Weights of a small transformer language model.
Size: 12 layers, width 96, 3 heads of 32, MLP 384 squared ReLU, vocabulary 2048.
Each number is 128 + 32 x the weight over its row's rms, rounded and kept within 0 to 255. Layers, rows and columns count from 0. Numbers have three digits each. The size before them is the row's rms in percent of the matrix's.

# q: layer 7 attention query, 96x96, rms 0.11, rows 37-63, columns 0-95
# k: layer 7 attention key, 96x96, rms 0.116, rows 37-63, columns 0-95
# v: layer 7 attention value, 96x96, rms 0.146, rows 32-36, columns 0-95
# o: layer 7 attention output (transposed), 96x96, rms 0.123, rows 32-36, columns 0-95
q37 086:115129123061090121178073187150157169094096203147085105146092115134133126069086124088103139168143077158180165092139170106093130126125159145138143117142154072106134153135179110095142156093136068126135090214117144086082104142116161150154138130087119155126085104134119093097113155109096080155
k37 093:112119104137149103194062118098157207136151102214186170142157124169130142105147160128102112132159135151111121141160140161135217136107094118106137103130129087094144135113154115112085190120125131170123081235137148128133129137108140104138121140149134153156168127143179113106180202110136136159
q38 116:141128137193157168158145138145124114115143110220104111076141093126075126129099102123122099136172148122075123127133039157122167157182121168135094136095143115100128129127136110108143153104163101139097171195145149105156123132096155111153107086080086105131141111143057050084129102171080072105
k38 105:121085099176167166089138114074109117173098117145123086090117129110108118145102131155082121132189086135089101096145040151107143159155145122161087133130165125116163125130128102128155110120145127147118186174144137052149114150099133137143132113084071129116137131114074033111177133177062128063
q39 130:164107091102179120145098092122127115210105125118136154105178153094138188140097120161117102143107108166107044136106090050126177075144156133111090162136147160182083148159101113141126162062138065168141158125155157200155115130142105153147174137178089129103110155120127121145151141103103163109
k39 122:120091079099165157141108093090127128172101126127167159135147143153166196137121143097151071135073116167085078137059084102175175110149145154105075151119137149174105168141122116115151154057134083171131184121138118116170078143124111182152145136197092130082109142128144118158144160145085181123
q40 070:124125086033135192130171165102086115131148064082164106127077123086133129141179064138141141139132074163186103158065134139145064129150123137174179149173182080125129142106095104150132139117157146138131142141151114180124124129139100109181131135099126133099064106118093111117073132101131148082
k40 084:110185116134156074138055081213106113133132149127119115077148086091164088178122154103132116101116206095122103171149132091122173138129125092146130161156106142143132106117134143114133044129101176187074138138111075180155195145128111092156129147135165134120095160121107078129151126166152095149
q41 066:112094099105079141112104130224100120228112100113129150153123172050150100154097122134145086159112147085098128087166109098139085120119163106120063092109099179141119118102120093138057100110098113092110143110170155180168165131163094141093106161141145130119141094136114131116159110105087187121
k41 072:119117143136069124124126105101161178047113152172133148147109131161133180048158210148120155090166146166137058135117158125110173135120141183149142106169174098071135152180115110124186124194172130126136108134081096158182112134104128105152140100167082165133155105163114125154087126138135120142
q42 076:138078055082127070112166122077147131118162149138120117086161149170125153060143138118098082122105113162142085105163160165099124137121106133126051153124120137170097135097099114102167172098151099040146102132082188148154071131168164134127167185119084082116150143103104115152133096092123130163
k42 087:105125157099144105179161124044159149104108097177139130186138149135097079077104083108164131105129169119084147115128091125160207078096129136146134074111144152078116147115171118102129151132119123153136142147077131074145091098086098139060112115050119171193185148152150146119128133142122110089
q43 096:047097155108083161123103155162088108149134104166145170128170147149093152141122157180112110167092205146128152140155099153122095135164140087120116141152102199179185096135104178108084122143109206078156112148127144126183130099134093131134116163161090120133141099125104155106168161137158140211
k43 084:138110199155044112141140196122181168111159118073092128169075137065127159129153141131104129155094122156155172105160159131091099123165157123136120135096151090134176114176139154134161154092123153072145122107151106158186094122110171108180126083181177142151146131132129162147047119098119134098
q44 099:119122090136105161121098196173074078154080139126125158110137153152154108163176148108104109174127129143063145087128115162143136160185070103146112060113094188170184115100094164127095163177139158111137156065132115129108113140095101102045104103172136159094105116169116114090147158102128134103
k44 090:126147176168070138088117161133159166121092158089110143154162091072080151146148128167090125107055112126166128150123101161138100153118131111171154144191114076113124140158090100153163092142123112151195136137166139136174189060185107144193131099160177088104129100101075145110120131158163102118
q45 092:118084185129064102086158193139109098126142125056069131145130193089137113136105098183147088138085182180097147090153094074134102088132137126148070107122136173153156148173152148160140110156072146121118133046119111143132126114104171125148153131118118145120164157136094158138186119131104092076
k45 079:108094104110000118136135183116142150137101086106122091158072214135097142124140122149129116162163137175160156112099121094083122089188181095160119173103125118134135158119126098101113197132119129101130128084137103125166043142088149144152148101144116160143139127159110156117144172118086097155
q46 122:165152150106167076155183170106101096125131090142144148094107104157062151135120107120096116116075137102132094129109199073188150080155122157081147148176100083143102129124138205113118088095103085155145090146162159184114112101114113107127125121155119075142113115141159139134117123124127044211
k46 102:185166130115181112122224190106082093114094086141146144091111100149068167142141131146147115146103113095130094107113194126160166095122131158097137148166163063100111159126129154116157116104080099181086111134125116120121112107093122115172115156148109086108117107132107112133118145140133039222
q47 115:123133166164162152092162076141103063158115060101106134143146170059096107137140081167086125134145085153134117148189115135084120118124096177108135133111102141204181136096162136176111156177163148120181163129054139153132110092132158116083173120166104113126137139126129096081093135156188133091
k47 104:156145181126189131120135092187092112188138102144130149148186145049078123169112083191075112131122117176120096139148123104080113112095117108127093123102113178199128164104093123155175130182165152152174171156083136133154154114151154143103182106147113102129118119134098118123145116184195137109
q48 116:124161172123103122088210099136173116107106145105132202127149127106142129109103120096132130135162116134130086111133149060091101164095072176101102054123105174105127164141056109123161109180126119122103116176171050106165130153145141145118128117177130109118068125101135124137127172150207132173
k48 115:115129167115123162074124102143192125061094168143131184132155146104141149132130180147178125078204103103135126142144147058115099090089048166143143114160148159139170177147107150153095111172152108134091107172161067144130132097117122126123150145152125101156115114102109142152173178149201131182
q49 113:051130103097125121116149126113098157127146100115133182108139123108165123080144149109124103145184159110126199138115121207092183106172126096157130183137152122137136166105142096177137176140110136131066101121185130186178108129120119099022086159115118125110134070092108136152144098102175102140
k49 112:066176102091165094109142159130110150162166088087171127091133119108136132073133126178119109161161144101114183161098095188102155093137107090176103158118128139146115145109104121157186156108162135098078105103214131148216159116141118124063120133109122143095098069093112166098120098084154109131
q50 122:144145079181131166100091124136131113151116159130138164082104139084178117119083162195127127046112135112151128154116163108072161137109148186105104074175140106158130111128162124186188138100142117095126112146136108155091118110120096095098101153130195136139172073111109153129142123047189072099
k50 112:090131055134179154072114078102097078175060132157166150120086098108156096145108142136120148100106140136091166140086138103069181118086162149121105072165105087149159130114157108165159125108161072129159127136093084134101127111096071118111111121103175164095129070102153167143126128076187103119
q51 130:135144096075148144148140174091090118111112114139076131132131163126110138111124116076111075097140157155178139120149121105140092182194156151130104151170111081119114140098160109158168115092036117125105074157138134093120141114133105168153176167173193111133153027138198111101142164149106137101
k51 123:165153100081183167118125178106082130118094122129076131095127155126088139141132126100108102124126108125194172119163134123108088155155137119145110137161170047127110115130149102143123118084056135116085057153115140148106150119093094159141159191167176133126168030121167080091157143102094137085
q52 118:097160070172157100120095116181125232139137113142127166145132168116079100141114125090118144168100118152101147148099122090123111152128173105186168149059082141091139132120122206091154105154120075135145105134116126117159161137112131073118069131163134048068108135097104171136089132142139111097
k52 119:100128051168156128117099108153173168142116100133125165106133129123073081165131115101146145179109124155127127147081076106085106163119140116172134080085092144078129122091125199075072106111124090113148086143124117212119144152096125081147101133121091059092092137084121153123118173128141103060
q53 118:113108119113118143160094139063113118149153111096086086147180199169141115144120103136161135137142101092118074156157148115106114137129011122137165180084165099113168146129165087114149140054122150128132112135185129121107081087169143102126134106127138127218146141189119173133137133103116068131
k53 117:118148124150156121156095127117090129166130119138052074141199198158157111193120111069180147150151096103158099166158129107133132142132060162123150129142151093096208154141127098122131116102136151133139100155156112182087131090143143108145152096094168122198100133194087142156162147159142069131
q54 116:144124090174195173122134091156182171072131150125150132094077143101143117192083121110119081087194108075170111129125138109147147099099126109160133102158142061078069095088133166140089171116098167099186148098098146100119101171145152136134075070090124136103116116173150105124138135169143126130
k54 128:124117098139124170139069125187160190106142130088133149075141167088129096242106108162094095054184098082179118112139142112164162098093122147164159124159179058111092098128117158137125145143105143145190111138111131106113115139161111123143087100112166120110125099155096068127125149153163122124
q55 118:088122107167098121144132145074075153066086134125184165137175140080079159120123120132125149120120147122109127135103131091153144112061051090192098139139118143121182135043132089106103102126112106134115127110091129149132113127134105118116138125106209228150088083140180138117129174125155155155
k55 122:133106101211087078156144139107102149088082129156154142104145145129115160068090113114130139170132127145150103136120140097160130131074055088174075139149115156111149155059083091122155108106098117125144129088093103123129134144119129092127120105164181218169062078148186133096133177119146128169
q56 134:132131119143112083134076147087054150084154084083161135105133149146090101120130079178190110141144130082096091123173126089070161116076211094187134111133198141122078145193078133175142103112126186176109121095104129112124137100156162138132127126145136111106109167114147127150156136145109160087
k56 117:077157118135099072143169146111090116088104112105169145101114175170099112094142067158197141158091147103087111102103132093109154154059199120151167119141202125099121140174097139196120173119146190151153129072079123129087132126117152142109124108167106125120142156108163156141163150108093158077
q57 125:144164132083133088079087149147109092107091130102091188124147153092119200146123156166145139133109168122117201171117153132066130133095147127161104086019151109138097154172103139156143134104094123203135164137114138109190121118138100128168113092095110140154117106152081131107086178162115119176
k57 110:170172109110103094114143156145141069112105123124068177090132152131124182144130159167142137161123141173116164171123147150092153155118154117140094079065153091086117148167107137123158140118067128198168152090145112105194122136157103145149097072098099167159132082105079144106109191174131089189
q58 132:094093143178067200119069163127123128114115131109108139121146131118123151085150203128160126083151044123107127121131115191057151121112104143092130145136174124109167090125169156140120188068100185143064167141127154134123128094069099141172104097151168101116176156149103136111130121087130117095
k58 116:098150138184102173171129135176110149065145130104111126132146129152128167068137187097173157072121087148102170136111110185042129157125134113098114135128145136095169099137184163176148194107120198102096161119086149105128170109087138123142099121186187098162139117134091138097141121103134094095
q59 133:135212106143184100146121092098128060138109112071191087171086134146048137160150135080073113106100161186139125146132107113105139131092160110155105163126108161123112131115124124085115127142098123187121128147175090136124157137077163172095114146163150172099089147098049095171144149137107127159
k59 109:163174102150185128117108097103160080131116116064207095116081131124103144148146158118077126091120114174152136187161131115116124133095143113138126150150126185157129135118115146098159111114105098182154138132177074114080195100093180150090122158170164165065110135090062091149162130134072128160
q60 128:170114150217209181122145112108113099141103151133089135171106151120122034063140052142158132112105141133087125127122155135115145124100098110151177109132101088152154104125098108143070155108113084158132144121183140142153175113136132097185119143125195166139108159102106133190127176135118169122
k60 115:168125134187160191083104155129061114183157120116086145166104115140154032057149059113166093106139113140126142099151152146086173139098096112117136168119109124195146088122092138148147117085135100156109127115143108072156131113139153093158105186124202146138111142122103113165088158117129132166
q61 130:129143159089167090145114152139067118147116141156177169102128140124069078092119091154147193141177106096115147127128179125108198139109168146119147113104129123138091198179145188087155062140124154176186129162111074112114114126094147132143118054092158171073116134107138107111127137121159115073
k61 135:116113153085149104138133162125061121108106158127196179149107148153109085096137106163161188140162113118104154138086149123123158154112171161124149108115145135161076180165116147086179087160154170139171146202095086080120106149076158158121079070102133147055113140118124099113121168165142132070
q62 123:125177114146115167180095108112086196157149159117137095159100154134080178176105124167111145164162110112171108099188140115119168098130138100100135109068088054071159127117080110147116061122084084154147127101122135168094142166119147134160206122154157108129092092147097120116131190147146146099
k62 118:126133102136100197140097096088106159130106183166125114147093143135059170158129132128123134155148120095154140079158093137170161093121150128050170142071122042098211133111110113161140091113077072127170158087095134195124128163120131140155164104115137131127129092195105144148118159141135141090
q63 136:144117107088138160207079171137114138202120121178185154129171106086132155054122106108116150086149089173115077141144119166176137164089091164188141155103134091154112122105121114143159121156079109130171110125171068140113062129124127135118101176103054107161153137113109139151166133164108113140
k63 132:131136089099110120179100099119110125206095123139179148126162093115150109044117105076096139101130099123111108138103094145143130157075088186162145167065144043152128102099146077143121152137066096129145143105162077061123048111093148135131084138135060119114139142115113137154110109133136133120
v32 105:147135096111147166108156085175131130115065107172146082111125137098111174126153116172110125094122096163151070153126166054191090079174105052130105102156123091137116139160099185093141147126154157112136091181137134099127129107133162131110175163115162142129157161045100086144139167137183125170
o32 098:119121156133102077117115164109149153137184145113101167141130181176148107092103124103147111125126145092134187099143118208083176160091166188139157159114154157167168113118087074163089117148079123161105123073102117120106122141108110106137057102146123128164109106189174182089104076127066121097
v33 098:095106112110126158145124102142113072130156167141108147152083190160126167134119120130087121109108098146114088113071149150089105085148172117099121173131160156075120176146103099191120179130104103139154108114114119161056166161117154091126169102096070099148233161121200132159118110085152146124
o33 092:188120163122115113154143138103139169095110094113160115114175113115159085123146149120163166109116171091158117133193098090194085203114053113102152110096124117121153050087150147148122106079157131153107124135152107105179089121114091185126070166161136181126065084128105143109171133169124112132
v34 100:120072154105119133083226126112114161124110095168083171057076138136165163114109132169156187097117145149083165175129084124158188154127150110141144180161104167110147141111103136127122098120162119077145094097073072130137147123081183151100145140156134135144101128188137105174158135087133125093
o34 097:118207082151140175186053081166143098136167142089176107146138095142103090185179137083098100161152172104170131069113139137126074149108097137128143139097125124133119101135187076179135145154065131162153166176140145093154091146164075098106111118134128137108125111107084155128109115154092096144
v35 104:098117134080147129087127090096148110112158146148138094125122115124152203187126104182161111120161150168122055084119160138082150138082121083134131161141124146135185138114145158046151132143065144156110186148132092109085121075121094125144093161106095113188104087152121156056125094120178167150
o35 105:152091162134124141157105149139093118139124117114068133140123142115078045052131129106078121142065092108139164146141085103151124099132115130078162138135089111159105139165140100140084122153192102118164087179139153130185119148103177133122212131132179104082171174115192134156118160172079135116
v36 103:171118140068150147098098205136066133110170086137135102078125163088145112148146180177106106159159123098084098115135111099154143154163150110190144143181143117128137114109125149163123146109126079118154114140149087074060131124174081060165165169137102178062131164176150147105128118119137084139
o36 096:075129124160094088115154059157132089171134138130139111137093106121111127118145095118121150117113095162165137152174103165099113088098103072085126151156124157167147124155093098135104104126130191131104167127126129166177161120071195195079082094144204127203201102103128086107133102131130163120